{
  "n_layer": 26,
  "n_kv_head": 4,
  "d_mlp": 512,
  "norm_place": "pre",
  "positions": "rope",
  "rope_fraction": 1.0,
  "qk_norm": true,
  "init_std_o": 0.0,
  "lr": 0.0127,
  "lr_head": 0.0117,
  "decay_shape": "linear",
  "final_lr_fraction": 0.0
}
Each number is 200 + 40 x the weight over the matrix's rms, rounded and kept within 0 to 999. Layers, rows and columns count from 0.

# q: layer 13 attention query, 256x256, rms 0.148, rows 0-66,96-98, columns 32-63
# k: layer 13 attention key, 128x256, rms 0.147, rows 0-33, columns 32-63
# v: layer 13 attention value, 128x256, rms 0.154, rows 0-31, columns 32-63
# o: layer 13 attention output (transposed), 256x256, rms 0.27, rows 0-63, columns 32-63
q0,245,133,235,133,236,163,159,208,296,202,126,252,248,174,225,280,298,204,147,163,227,177,84,271,221,167,193,191,177,209,276,186
q32,154,191,268,230,217,205,181,211,191,138,103,212,208,214,267,258,192,129,227,188,268,228,230,205,230,187,223,215,161,258,241,137
k0,185,212,145,131,190,148,223,204,264,191,211,210,228,90,218,215,264,149,175,217,204,172,267,245,199,179,253,208,218,138,237,152
q1,165,220,278,169,169,108,207,214,242,123,173,225,280,253,232,225,174,225,198,219,190,173,138,193,185,118,213,228,196,222,194,163
q33,115,144,157,238,201,189,215,261,222,218,202,224,172,187,150,230,190,228,127,254,164,209,201,210,216,192,131,200,188,150,129,199
k1,202,215,237,251,263,241,247,152,203,192,195,189,148,174,149,187,227,213,205,187,156,156,287,208,222,147,224,140,178,248,190,234
q2,211,247,223,147,255,197,172,184,252,152,209,244,179,185,221,107,137,178,279,199,125,234,242,162,158,237,193,170,170,180,163,187
q34,209,175,172,174,186,230,233,258,259,287,223,196,279,169,204,222,195,243,187,259,244,183,240,166,198,217,190,217,208,167,185,189
k2,219,159,228,216,93,251,205,258,201,163,201,172,224,168,248,212,166,184,147,195,242,267,156,187,222,200,237,242,178,180,168,154
q3,201,161,170,213,148,249,176,231,248,159,175,232,225,235,257,171,186,167,193,244,224,226,149,203,177,175,194,185,201,174,202,229
q35,172,228,213,209,229,206,224,211,258,157,249,252,261,173,205,162,188,192,185,278,199,266,120,214,165,207,200,234,226,213,222,207
k3,190,276,213,202,156,197,150,215,126,214,175,194,216,218,172,203,152,194,206,196,214,211,219,255,193,228,232,208,247,193,193,161
q4,174,148,213,204,150,173,230,170,155,178,197,166,224,194,204,208,200,156,186,235,198,175,185,210,218,158,223,166,224,199,239,208
q36,192,227,155,214,193,160,160,170,215,237,198,133,214,197,260,235,225,214,381,305,186,227,246,157,212,248,212,237,206,178,200,163
k4,198,166,182,197,220,208,242,136,210,226,202,219,209,133,223,233,193,203,163,149,234,173,191,202,219,157,142,138,128,268,161,244
q5,197,129,190,202,144,209,197,163,155,217,197,180,208,193,178,166,223,244,210,197,212,180,215,178,149,200,219,179,185,224,180,232
q37,195,219,189,189,184,232,198,187,224,169,177,177,203,166,248,215,276,213,232,232,183,281,165,165,200,231,231,218,205,199,212,223
k5,143,210,260,161,191,172,165,156,185,184,195,180,185,245,189,246,224,164,173,183,265,213,173,170,189,140,210,132,147,237,184,220
q6,161,127,202,236,224,137,180,221,179,172,173,178,132,174,205,192,157,112,169,250,260,154,149,154,137,203,146,245,270,203,168,244
q38,97,186,230,166,197,178,189,180,207,168,215,179,201,199,235,188,191,151,221,217,219,142,198,213,170,211,138,183,282,221,234,246
k6,228,197,220,190,187,243,175,187,163,193,214,200,199,183,149,232,204,185,209,128,213,194,83,281,153,148,221,217,168,127,171,229
q7,183,205,195,127,215,193,197,211,230,216,202,285,208,182,207,241,253,247,165,180,263,263,231,208,211,202,215,195,182,189,164,218
q39,262,183,177,200,203,224,187,165,225,189,158,167,236,109,182,208,337,177,194,125,190,252,240,127,211,200,304,107,197,162,252,220
k7,226,231,225,232,141,208,219,246,175,218,182,171,243,233,173,194,258,283,193,268,261,257,168,188,226,241,187,193,213,167,227,158
q8,229,288,167,204,170,141,185,139,196,234,201,225,207,173,272,182,193,134,256,187,236,234,232,204,186,104,248,173,233,274,171,222
q40,192,150,180,248,220,253,187,179,154,265,221,168,260,275,195,207,224,152,148,215,201,171,226,158,150,148,217,247,237,204,185,216
k8,207,170,204,185,198,157,226,213,258,195,162,214,127,160,205,241,234,192,209,137,221,195,184,212,165,209,237,205,232,205,206,204
q9,230,212,265,190,183,175,155,219,238,205,230,183,220,191,190,125,220,235,115,200,244,204,214,230,193,82,261,192,153,226,178,244
q41,177,161,184,305,189,180,175,110,221,156,153,140,186,228,170,133,214,188,169,221,219,210,207,187,178,116,222,258,218,214,191,189
k9,167,171,273,236,160,222,212,197,200,210,146,236,100,135,187,163,154,250,151,236,181,237,234,102,220,166,294,213,203,212,192,197
q10,222,275,125,169,173,295,149,293,218,185,248,198,115,240,173,184,174,266,198,192,221,152,202,225,207,222,218,113,130,167,191,183
q42,189,183,204,204,160,278,219,229,225,228,184,144,264,142,199,204,199,184,250,112,226,165,215,171,263,234,244,169,171,152,218,199
k10,122,128,138,209,261,161,239,165,189,240,214,221,166,207,168,159,256,159,217,210,267,202,212,172,236,181,187,124,281,213,257,184
q11,191,147,217,262,220,241,155,195,125,245,229,142,149,180,190,189,201,166,136,280,177,141,167,164,204,170,147,228,238,140,181,141
q43,199,204,193,160,172,198,218,161,192,172,207,193,213,184,196,237,180,189,178,218,214,175,186,232,159,148,191,168,263,127,224,237
k11,166,193,232,176,196,235,170,260,196,174,231,207,174,200,239,250,202,185,187,247,142,213,229,159,220,135,153,173,223,217,225,179
q12,223,171,102,141,200,179,272,198,270,143,172,199,182,211,213,173,156,174,229,159,231,186,201,235,186,190,138,161,161,217,258,179
q44,171,210,231,161,257,239,253,193,204,244,189,237,205,174,218,245,198,232,142,174,171,202,201,167,179,209,221,221,139,135,197,189
k12,175,209,105,163,198,174,165,238,217,98,265,247,236,222,295,175,229,233,242,203,156,160,174,177,143,211,145,167,188,193,234,220
q13,184,152,232,173,188,240,121,151,152,185,148,256,227,252,151,216,270,218,151,251,191,165,178,224,263,200,202,192,206,228,162,208
q45,208,205,143,254,167,179,193,192,168,213,201,141,211,217,181,230,209,185,258,272,183,173,130,201,214,205,202,173,186,157,221,216
k13,210,244,222,202,193,216,149,220,168,230,216,166,233,240,149,176,174,236,170,182,208,159,211,181,185,230,168,185,194,268,152,211
q14,281,255,261,212,166,223,91,219,161,195,214,196,225,218,148,223,163,203,213,295,173,153,149,237,176,166,229,177,232,257,157,168
q46,162,247,215,260,250,193,133,306,189,215,196,170,140,233,227,216,284,228,172,215,226,150,254,175,198,172,187,190,221,174,213,189
k14,207,203,224,239,211,231,173,215,261,226,181,238,207,225,237,196,171,264,296,294,157,253,209,201,155,251,128,170,227,220,200,177
q15,100,202,214,165,195,105,292,265,165,144,213,202,174,221,255,233,207,195,156,243,229,210,191,194,231,107,157,189,187,175,218,207
q47,162,228,183,240,253,193,206,260,187,212,248,230,191,159,265,205,170,168,151,172,220,209,269,195,192,219,129,222,172,244,123,302
k15,259,219,159,217,206,249,131,178,193,267,252,294,140,211,169,216,213,218,204,227,202,226,219,226,198,177,312,186,119,151,181,137
q16,212,250,224,182,220,298,263,226,208,204,106,266,228,182,250,176,175,242,220,182,151,239,225,249,213,146,161,229,178,144,172,239
q48,190,251,275,236,194,266,204,175,216,242,110,148,156,320,190,231,157,225,166,244,147,188,200,140,203,251,158,170,186,175,152,199
k16,120,228,236,208,197,266,171,236,227,213,205,333,204,233,259,237,179,302,191,228,171,121,269,236,149,104,199,84,115,217,195,190
q17,261,241,123,273,131,184,142,251,239,184,200,172,146,244,194,126,208,203,153,245,207,166,237,176,179,202,125,194,242,191,202,160
q49,178,250,203,152,179,145,173,312,278,211,193,158,246,235,183,167,155,224,204,232,187,263,210,263,171,190,228,187,270,136,181,210
k17,263,242,254,201,180,210,180,174,169,185,248,133,204,236,187,219,184,196,221,187,180,163,290,183,153,176,249,252,252,218,199,195
q18,187,203,153,186,223,204,217,190,244,223,189,165,267,181,206,236,192,237,276,224,198,144,191,257,161,205,194,176,264,160,226,123
q50,206,234,204,309,240,182,236,160,166,150,246,183,207,244,97,205,195,230,194,177,117,191,180,173,194,143,217,281,223,162,331,206
k18,174,215,232,197,230,206,118,176,174,191,222,189,176,202,133,259,208,214,215,206,180,188,146,232,176,304,199,223,196,182,237,169
q19,307,44,175,180,114,266,130,110,227,291,141,158,171,250,228,186,208,257,133,122,268,221,129,131,241,205,269,228,161,210,159,162
q51,251,284,270,117,111,191,204,168,187,263,209,194,246,226,120,151,156,210,205,136,82,175,181,239,197,102,183,183,244,212,258,225
k19,127,210,242,173,244,206,155,239,222,115,229,207,257,241,236,116,157,236,276,182,242,218,152,106,177,219,152,162,210,184,197,214
q20,95,193,138,210,181,139,180,155,184,114,214,295,265,156,157,244,167,250,230,156,206,181,241,171,192,148,193,160,188,165,204,229
q52,156,213,174,255,175,197,260,168,259,226,180,180,155,237,148,166,232,228,116,219,206,198,167,171,174,229,212,157,225,252,182,188
k20,286,217,185,175,176,244,193,213,225,212,279,241,213,259,173,221,208,165,227,238,181,268,163,156,212,261,166,314,132,173,117,221
q21,178,175,195,172,262,187,209,234,185,226,235,220,198,202,216,276,184,245,206,125,186,225,231,236,208,214,210,160,212,217,229,162
q53,211,116,167,230,206,206,248,217,180,176,200,220,159,248,222,250,196,215,150,141,263,157,234,187,210,237,188,172,179,216,220,195
k21,147,214,211,150,199,216,203,219,223,161,222,150,208,197,203,188,263,217,227,182,228,238,187,207,172,160,210,203,227,190,224,237
q22,222,161,296,199,175,218,247,166,219,200,216,285,260,183,285,147,196,244,188,217,257,269,229,209,253,155,222,289,176,203,248,176
q54,254,185,202,231,176,182,221,167,246,215,174,187,169,201,157,296,153,245,162,248,213,167,190,174,158,229,152,206,211,127,228,237
k22,236,156,173,138,189,241,186,306,159,176,177,209,191,223,245,270,218,183,165,177,230,193,168,188,133,113,236,195,279,161,174,140
q23,176,159,240,179,199,181,210,146,185,203,208,253,230,190,241,224,236,257,207,274,197,187,125,137,142,229,146,155,162,190,169,169
q55,213,168,199,224,266,149,168,270,172,250,168,136,242,74,242,197,196,199,233,252,245,173,204,190,228,181,231,290,142,202,126,179
k23,259,304,241,197,200,182,187,241,173,245,175,187,175,203,142,209,235,184,163,202,185,208,175,163,209,246,243,122,224,198,250,161
q24,197,249,224,269,129,199,225,253,194,167,134,152,259,223,221,200,168,134,200,248,224,250,192,190,170,227,168,216,204,115,165,229
q56,195,200,299,196,228,223,152,171,180,228,222,266,210,241,167,249,213,218,180,177,196,248,149,143,200,291,270,161,172,144,153,224
k24,204,176,254,315,186,262,155,246,117,203,164,257,153,204,174,168,90,181,218,222,229,156,141,271,234,214,169,244,160,176,249,185
q25,132,154,162,132,238,263,227,196,145,195,178,200,153,149,223,178,243,177,233,196,125,122,208,179,254,235,157,199,151,243,255,163
q57,146,148,225,169,195,200,192,182,260,195,232,195,209,181,144,178,225,223,322,188,260,212,81,222,212,163,242,206,166,183,194,196
k25,216,190,146,190,151,200,196,208,184,174,176,161,228,192,180,189,194,165,223,191,228,148,189,211,159,190,199,218,240,232,196,233
q26,156,268,172,171,132,233,226,164,194,215,183,151,193,229,258,192,183,211,254,251,217,229,244,212,152,155,83,154,198,226,187,230
q58,145,218,78,196,163,222,298,190,292,198,178,250,221,143,230,230,240,264,245,238,190,151,188,247,173,208,250,217,137,131,198,90
k26,149,185,228,136,261,209,159,215,276,191,218,164,224,161,181,139,211,176,259,212,159,138,160,213,159,135,193,253,235,175,237,188
q27,188,186,171,253,211,259,209,203,199,214,193,141,214,256,199,208,226,190,182,167,255,240,192,180,141,230,180,206,210,214,223,160
q59,176,151,164,201,191,246,201,148,237,155,169,172,208,210,242,249,261,239,207,136,172,236,149,202,162,206,207,189,160,116,153,154
k27,245,105,252,166,203,245,267,192,169,206,183,180,225,179,208,242,205,230,208,213,187,219,166,184,221,187,213,238,177,186,256,159
q28,244,244,188,207,181,174,306,180,186,229,225,191,185,260,169,107,183,153,233,155,198,111,274,190,230,191,190,201,340,249,146,223
q60,201,184,169,183,175,155,139,162,177,202,223,205,223,203,144,121,200,152,200,264,183,245,235,172,206,229,162,252,199,241,229,222
k28,161,244,256,204,199,211,241,185,228,233,171,249,231,186,132,198,176,145,136,150,184,158,167,196,221,244,181,212,198,174,179,126
q29,259,191,232,181,200,159,244,191,160,241,214,222,222,261,186,145,171,225,226,203,129,227,176,237,268,249,238,170,210,278,239,198
q61,214,213,217,146,178,313,246,264,159,216,250,257,163,225,254,197,183,145,128,239,191,187,151,205,176,236,251,165,140,243,266,160
k29,231,298,256,213,229,199,159,167,278,207,172,219,209,255,145,191,259,281,251,180,164,211,137,184,186,193,222,220,164,218,173,237
q30,186,214,238,259,119,174,249,234,182,270,185,175,225,160,149,248,201,170,126,206,109,211,174,134,212,237,212,199,174,232,178,179
q62,222,114,231,288,244,176,137,110,202,224,178,152,250,246,83,273,193,160,191,216,238,212,193,277,156,161,196,215,183,167,186,216
k30,284,200,197,209,184,248,252,199,155,195,219,240,196,129,202,147,206,173,176,188,159,174,218,159,192,257,177,213,212,236,147,194
q31,188,111,212,159,95,134,186,162,289,180,214,149,164,172,168,258,241,209,214,147,256,186,229,244,150,162,246,171,184,181,174,215
q63,208,216,206,278,153,192,238,176,280,225,203,167,181,172,238,157,259,277,140,218,210,255,225,146,147,184,213,211,178,150,259,191
k31,170,157,92,151,194,151,190,187,251,229,195,179,189,283,228,107,273,105,197,264,219,260,159,232,245,213,176,230,229,254,216,157
v0,233,210,241,229,242,161,157,130,224,201,179,128,156,250,130,266,237,215,178,204,210,209,235,261,198,209,157,159,192,193,241,160
o0,179,180,133,222,185,256,248,212,139,264,226,225,248,154,286,239,157,180,179,220,163,150,218,183,183,228,131,202,227,157,167,203
o32,242,208,210,159,205,233,165,234,276,144,232,239,191,263,213,181,174,190,198,236,184,252,276,228,216,242,214,132,186,171,170,160
v1,246,231,207,142,224,114,245,239,185,202,151,201,220,203,204,178,169,192,241,244,182,217,252,214,195,223,152,200,129,219,205,208
o1,189,145,204,177,162,217,229,191,225,213,251,198,235,217,248,199,253,205,203,193,137,224,153,178,163,234,158,243,195,207,197,207
o33,178,257,292,208,170,233,181,196,211,236,145,215,173,162,164,149,229,142,190,208,239,147,256,179,217,211,193,146,239,136,170,187
v2,100,249,173,136,162,187,183,205,140,184,179,242,246,124,216,217,207,180,161,158,188,210,184,134,211,176,242,189,211,230,225,186
o2,180,200,240,239,222,114,259,213,156,202,207,140,229,246,179,213,242,200,204,219,266,203,169,234,248,217,212,203,198,163,172,199
o34,265,228,187,144,225,303,193,181,231,176,182,277,160,147,217,141,199,194,212,221,194,267,199,232,149,180,180,187,192,200,224,205
v3,229,199,148,213,212,191,228,194,250,186,205,176,229,206,191,200,162,221,173,215,161,220,204,159,212,262,163,135,156,214,217,269
o3,203,234,196,195,188,172,201,149,159,198,241,185,164,170,222,216,239,183,207,218,151,206,248,193,128,179,173,262,287,168,171,131
o35,224,212,233,188,211,164,201,294,214,137,133,183,198,206,188,178,139,180,208,274,173,251,213,224,277,253,243,132,180,223,202,181
v4,192,222,208,233,156,132,207,281,145,192,233,185,229,195,248,243,180,246,124,203,211,202,213,196,159,229,227,258,197,198,209,148
o4,152,241,255,245,288,288,180,119,189,147,196,208,218,142,181,203,206,157,181,196,177,171,213,177,170,199,157,143,205,184,230,255
o36,171,182,185,176,158,162,136,256,180,209,173,218,163,220,260,180,193,190,193,156,195,200,214,216,185,184,247,236,152,230,198,179
v5,293,204,255,205,195,159,161,214,163,266,181,192,145,219,147,153,154,213,149,210,167,170,206,143,148,248,227,178,231,197,158,154
o5,204,163,218,248,163,199,255,146,212,193,182,212,237,192,188,151,191,216,181,201,234,192,210,177,167,168,195,125,199,153,153,245
o37,193,211,156,162,162,162,153,233,167,178,188,182,174,158,181,181,203,199,255,219,161,222,176,253,229,164,172,260,221,210,235,169
v6,145,286,213,190,227,252,183,256,162,247,152,184,205,170,205,166,156,183,168,187,229,169,193,148,243,155,254,205,212,173,229,155
o6,147,205,253,207,178,218,193,182,257,160,195,196,190,289,207,208,159,239,232,138,196,153,246,193,189,183,253,215,198,260,141,210
o38,209,238,109,233,167,155,224,145,151,178,223,182,242,199,215,141,187,254,237,219,178,190,206,279,218,180,159,168,172,192,240,219
v7,302,176,189,207,189,236,186,202,170,174,173,241,202,242,224,291,181,239,196,136,210,168,215,237,193,190,184,247,226,121,272,197
o7,138,160,230,199,229,219,245,199,146,216,249,205,226,198,229,200,191,130,170,252,229,190,259,192,228,204,239,177,233,262,192,268
o39,170,186,151,176,204,138,190,144,189,196,226,183,170,192,192,226,190,236,199,147,163,240,123,216,222,203,211,165,103,136,251,178
v8,210,172,226,142,213,200,145,175,240,154,197,234,150,184,274,182,153,196,252,224,220,135,171,183,214,122,166,191,213,125,197,206
o8,226,254,215,147,210,141,264,155,136,249,164,198,219,178,223,135,174,247,107,179,111,260,156,240,192,221,199,199,218,259,224,170
o40,173,179,264,169,213,208,246,171,253,214,187,271,197,233,137,198,218,289,200,208,221,205,245,178,219,234,240,227,253,163,217,186
v9,190,187,182,142,252,162,197,214,224,183,219,219,159,173,246,200,193,242,175,239,238,143,205,151,217,118,141,173,205,210,180,212
o9,166,145,251,259,168,178,216,228,177,163,196,190,160,183,174,209,193,129,248,146,205,193,259,229,160,231,173,159,198,229,174,174
o41,181,240,156,160,281,196,199,157,231,148,135,155,179,257,202,227,236,119,194,215,276,219,215,160,156,193,216,287,250,158,202,241
v10,193,199,155,169,195,181,179,232,192,268,159,196,274,97,201,229,175,200,189,265,141,213,206,258,164,140,162,208,220,167,143,228
o10,193,214,267,247,181,161,236,184,264,176,216,222,125,282,201,176,218,239,245,122,162,177,266,189,219,194,202,182,175,220,275,223
o42,205,183,134,233,148,202,224,236,179,231,185,199,258,226,190,145,274,164,168,224,208,209,182,172,153,206,142,235,233,204,119,232
v11,267,189,175,212,185,184,223,177,246,268,228,197,146,277,137,131,201,194,230,214,176,211,205,226,173,192,176,173,208,147,209,187
o11,156,90,162,181,254,210,168,135,224,147,171,269,219,184,230,248,250,226,174,178,243,209,211,127,208,147,230,263,213,171,168,176
o43,211,231,255,157,96,236,165,258,159,215,208,180,240,183,261,182,177,196,211,211,220,219,182,200,158,249,222,180,186,207,254,197
v12,157,237,154,215,193,234,306,218,168,228,255,176,217,120,208,200,207,159,225,229,172,190,238,127,181,170,194,269,214,175,270,217
o12,238,165,179,121,240,196,196,154,197,227,161,214,193,236,191,114,181,225,209,167,212,210,165,227,198,148,254,221,190,232,144,200
o44,227,228,237,207,198,197,235,236,239,197,230,241,248,190,233,206,194,214,260,177,200,118,158,210,207,254,254,175,192,199,240,263
v13,211,230,219,224,172,205,221,177,209,191,241,241,185,237,146,169,185,164,221,160,178,192,275,122,220,195,199,270,197,180,196,185
o13,229,193,211,213,229,182,167,127,197,230,233,193,211,180,193,237,197,227,166,199,251,247,164,223,160,201,258,184,213,196,178,233
o45,200,221,205,230,257,128,233,302,205,208,184,214,218,201,207,202,208,190,178,190,202,236,213,207,173,246,203,205,167,228,186,235
v14,192,192,182,229,209,241,151,248,249,215,209,252,275,178,133,221,211,172,153,162,250,185,233,183,203,197,200,232,188,193,176,167
o14,212,239,178,243,209,215,222,153,175,211,247,173,114,243,244,241,179,184,201,221,178,261,226,189,129,165,155,153,194,224,176,159
o46,189,187,161,185,203,219,237,225,189,178,151,153,212,137,257,211,190,183,161,168,243,234,165,213,252,201,219,214,187,178,210,214
v15,208,226,218,205,121,126,208,232,181,202,206,209,184,202,214,192,140,245,224,203,163,157,186,222,207,170,200,242,197,165,165,196
o15,184,243,137,197,204,200,216,124,141,174,202,191,202,206,122,201,224,197,164,199,192,249,178,258,190,185,186,211,186,173,246,173
o47,178,199,240,190,178,166,198,219,204,256,190,248,201,146,208,226,175,198,168,241,204,159,195,187,159,173,218,201,253,173,172,199
v16,171,137,187,206,141,167,104,267,249,245,170,162,195,176,230,224,190,181,189,200,171,230,250,263,213,129,244,181,216,228,204,154
o16,183,105,241,197,255,209,174,125,56,173,210,225,188,154,214,142,199,257,174,236,170,202,208,218,199,259,140,232,193,127,200,244
o48,228,279,220,168,238,228,240,236,250,173,186,184,226,195,198,253,176,226,196,182,214,226,203,201,195,165,217,189,223,164,204,202
v17,239,195,205,183,232,184,163,100,183,140,207,199,251,197,213,194,225,189,216,229,180,194,173,193,215,246,212,180,213,224,213,210
o17,149,138,181,230,155,230,190,254,217,237,178,202,145,234,226,135,154,173,218,221,186,239,188,148,192,161,201,180,217,222,174,248
o49,223,255,156,157,252,162,202,184,157,160,210,204,182,236,190,214,145,249,255,192,235,188,263,202,217,255,104,187,176,146,231,174
v18,225,171,220,182,183,171,218,242,289,177,269,234,199,192,191,167,216,132,251,152,253,150,239,230,180,164,174,203,191,200,168,256
o18,189,225,194,177,163,162,194,239,198,253,188,208,203,215,213,265,236,249,135,193,202,149,230,232,155,173,180,199,223,207,222,211
o50,215,197,195,201,245,238,178,239,208,202,201,163,121,182,216,195,172,177,259,202,198,225,199,190,169,221,222,210,163,205,232,208
v19,204,229,177,183,116,167,209,198,213,170,221,207,240,196,217,212,275,219,194,240,245,171,184,210,106,256,158,225,135,199,189,261
o19,173,260,242,166,270,281,191,184,252,225,163,198,192,193,213,175,178,120,200,191,205,172,204,210,233,202,235,173,127,198,165,223
o51,185,201,190,239,254,199,180,258,157,186,318,175,239,223,234,214,202,165,212,186,257,146,224,197,193,161,204,185,240,276,216,248
v20,196,162,200,206,227,194,174,179,150,132,309,176,241,262,210,205,263,156,184,205,191,188,209,177,198,260,209,177,174,183,247,240
o20,211,171,184,143,156,220,185,214,238,241,167,181,175,237,216,178,212,236,226,200,183,151,239,172,174,225,186,140,181,279,173,210
o52,233,216,174,206,151,161,198,194,244,166,237,178,218,202,171,214,177,177,191,239,192,242,110,209,271,216,195,284,275,162,233,173
v21,229,299,205,204,164,210,230,204,240,169,206,179,227,297,256,169,148,185,157,180,165,173,206,206,244,225,219,211,227,179,204,253
o21,207,221,132,164,157,213,228,164,213,207,239,167,139,211,163,160,209,151,222,206,290,180,171,194,127,168,220,164,148,188,209,181
o53,208,246,215,266,224,189,211,190,195,160,144,158,239,208,183,271,178,169,179,196,199,311,234,175,201,220,246,231,225,198,252,170
v22,144,176,188,219,245,174,279,218,214,191,144,209,218,229,188,182,166,241,161,236,146,167,204,244,159,151,183,186,188,103,222,234
o22,218,238,216,148,230,278,162,181,205,198,252,105,156,186,232,168,224,242,218,159,165,224,236,171,192,158,221,229,172,257,229,169
o54,170,172,180,180,180,167,219,202,194,148,207,208,182,177,220,210,207,174,209,219,260,176,146,177,199,227,170,227,115,246,167,209
v23,169,183,218,164,190,207,201,209,178,210,219,278,188,208,220,180,180,187,161,242,223,160,75,182,176,275,195,205,188,173,224,234
o23,237,156,201,211,247,222,213,192,193,203,203,202,201,182,149,178,213,240,209,117,149,210,266,186,195,155,221,163,158,227,143,137
o55,196,204,200,165,146,197,221,176,195,227,227,184,163,172,229,205,169,227,176,202,178,166,239,234,186,227,208,213,287,253,205,217
v24,175,236,205,192,184,201,234,264,207,231,197,224,224,222,193,237,207,167,228,210,248,218,196,194,194,197,178,184,216,261,226,181
o24,198,207,208,160,230,165,164,174,153,165,220,178,210,213,227,185,267,245,237,216,183,148,178,202,233,197,176,201,168,186,199,165
o56,226,289,180,236,156,196,158,261,222,234,146,235,219,194,221,222,175,111,169,164,181,164,149,194,165,141,188,175,183,220,134,227
v25,247,190,176,235,122,164,184,200,208,279,204,213,159,119,197,221,227,124,221,210,203,217,188,154,253,166,210,188,236,184,147,167
o25,219,253,181,183,162,196,184,190,210,175,194,272,224,263,165,196,197,219,213,147,223,142,202,151,193,165,138,239,237,199,180,282
o57,187,192,160,241,239,237,196,157,156,258,226,215,170,212,226,146,235,206,209,245,172,227,208,203,181,229,238,177,179,249,240,152
v26,172,214,193,201,221,198,192,217,225,166,176,207,175,142,238,144,288,185,216,222,235,167,221,166,251,253,209,241,189,228,165,271
o26,130,188,154,142,198,161,269,176,157,248,166,201,268,217,154,215,166,178,203,148,141,250,180,168,177,156,263,224,180,221,200,196
o58,261,177,259,227,206,204,138,237,252,155,161,201,165,117,248,206,205,237,170,209,218,161,167,207,205,234,120,251,191,169,232,178
v27,198,166,157,164,268,217,158,300,187,218,175,201,170,256,206,190,225,166,233,265,218,171,275,188,134,180,192,181,152,156,237,161
o27,227,176,196,126,171,180,253,155,244,227,210,206,179,171,292,197,259,289,152,111,186,214,159,203,260,195,231,230,218,224,180,202
o59,211,218,254,244,193,186,156,178,216,183,175,225,232,211,181,198,210,158,235,151,177,180,237,147,241,176,258,163,250,215,176,187
v28,168,235,132,181,156,204,147,183,248,225,148,167,207,222,234,247,169,199,211,199,197,178,246,224,213,262,198,140,131,237,161,202
o28,238,144,204,284,193,240,180,229,184,206,206,169,217,184,169,215,230,226,195,245,259,242,166,254,161,182,287,232,221,98,236,173
o60,230,211,217,148,212,182,241,207,149,178,266,169,191,167,137,184,238,235,203,180,170,155,175,140,181,209,115,181,177,287,201,238
v29,211,290,145,181,231,122,263,126,248,188,155,230,107,90,177,248,220,258,190,187,258,174,176,211,141,226,206,214,204,206,185,178
o29,154,156,181,241,106,236,163,222,169,198,190,172,244,232,310,159,214,149,223,250,170,227,267,174,213,253,213,149,174,205,250,216
o61,188,155,218,223,261,136,120,234,215,202,204,235,188,237,173,248,173,257,133,183,230,243,254,210,204,243,162,243,218,275,168,180
v30,164,178,184,165,242,170,139,203,196,178,154,220,224,206,249,199,148,210,256,214,231,258,257,175,180,198,199,166,207,201,148,158
o30,222,242,273,206,148,238,197,233,206,249,200,193,180,165,137,161,213,163,186,263,172,138,198,193,174,184,241,226,197,210,216,253
o62,184,183,159,189,176,194,233,179,169,217,200,222,151,185,204,203,230,247,184,153,230,232,205,250,265,244,240,198,224,210,223,123
v31,219,157,193,142,198,205,223,208,207,245,203,190,185,219,235,243,159,207,253,222,269,240,214,230,218,205,254,227,191,222,228,245
o31,198,212,180,155,167,197,184,171,240,261,202,191,169,192,171,240,186,171,149,172,138,146,127,238,193,153,169,197,144,208,242,167
o63,186,193,221,188,249,229,218,221,157,135,218,274,198,212,204,221,140,211,227,247,179,200,317,174,242,182,224,130,210,244,162,231
q64,209,225,166,216,218,238,145,171,160,203,231,139,194,216,219,262,213,148,171,202,211,215,184,224,227,188,202,225,139,265,217,197
q96,215,193,195,178,163,181,197,253,216,172,124,209,219,322,228,136,167,219,166,183,202,213,203,116,194,162,158,180,177,138,178,180
k32,228,219,230,284,201,242,118,185,178,277,210,201,257,150,186,229,148,193,210,245,193,140,136,248,224,272,227,211,158,216,181,177
q65,241,225,250,220,196,218,150,156,159,308,248,212,176,225,206,209,239,211,245,176,200,237,139,239,279,204,253,242,240,171,254,179
q97,241,207,169,224,188,183,190,159,228,183,167,176,223,232,224,119,176,249,221,237,167,170,116,241,217,198,239,301,175,165,204,197
k33,168,182,151,258,184,208,208,200,176,273,186,160,216,123,209,189,221,146,217,167,217,212,216,220,215,182,267,193,209,245,216,194
q66,119,146,135,148,226,162,206,276,208,178,266,248,202,209,203,210,228,222,254,180,226,160,239,183,149,163,177,155,233,196,229,140
q98,184,246,129,143,253,229,208,181,155,212,232,194,171,164,169,273,209,204,233,170,218,163,211,167,204,213,158,142,176,197,144,147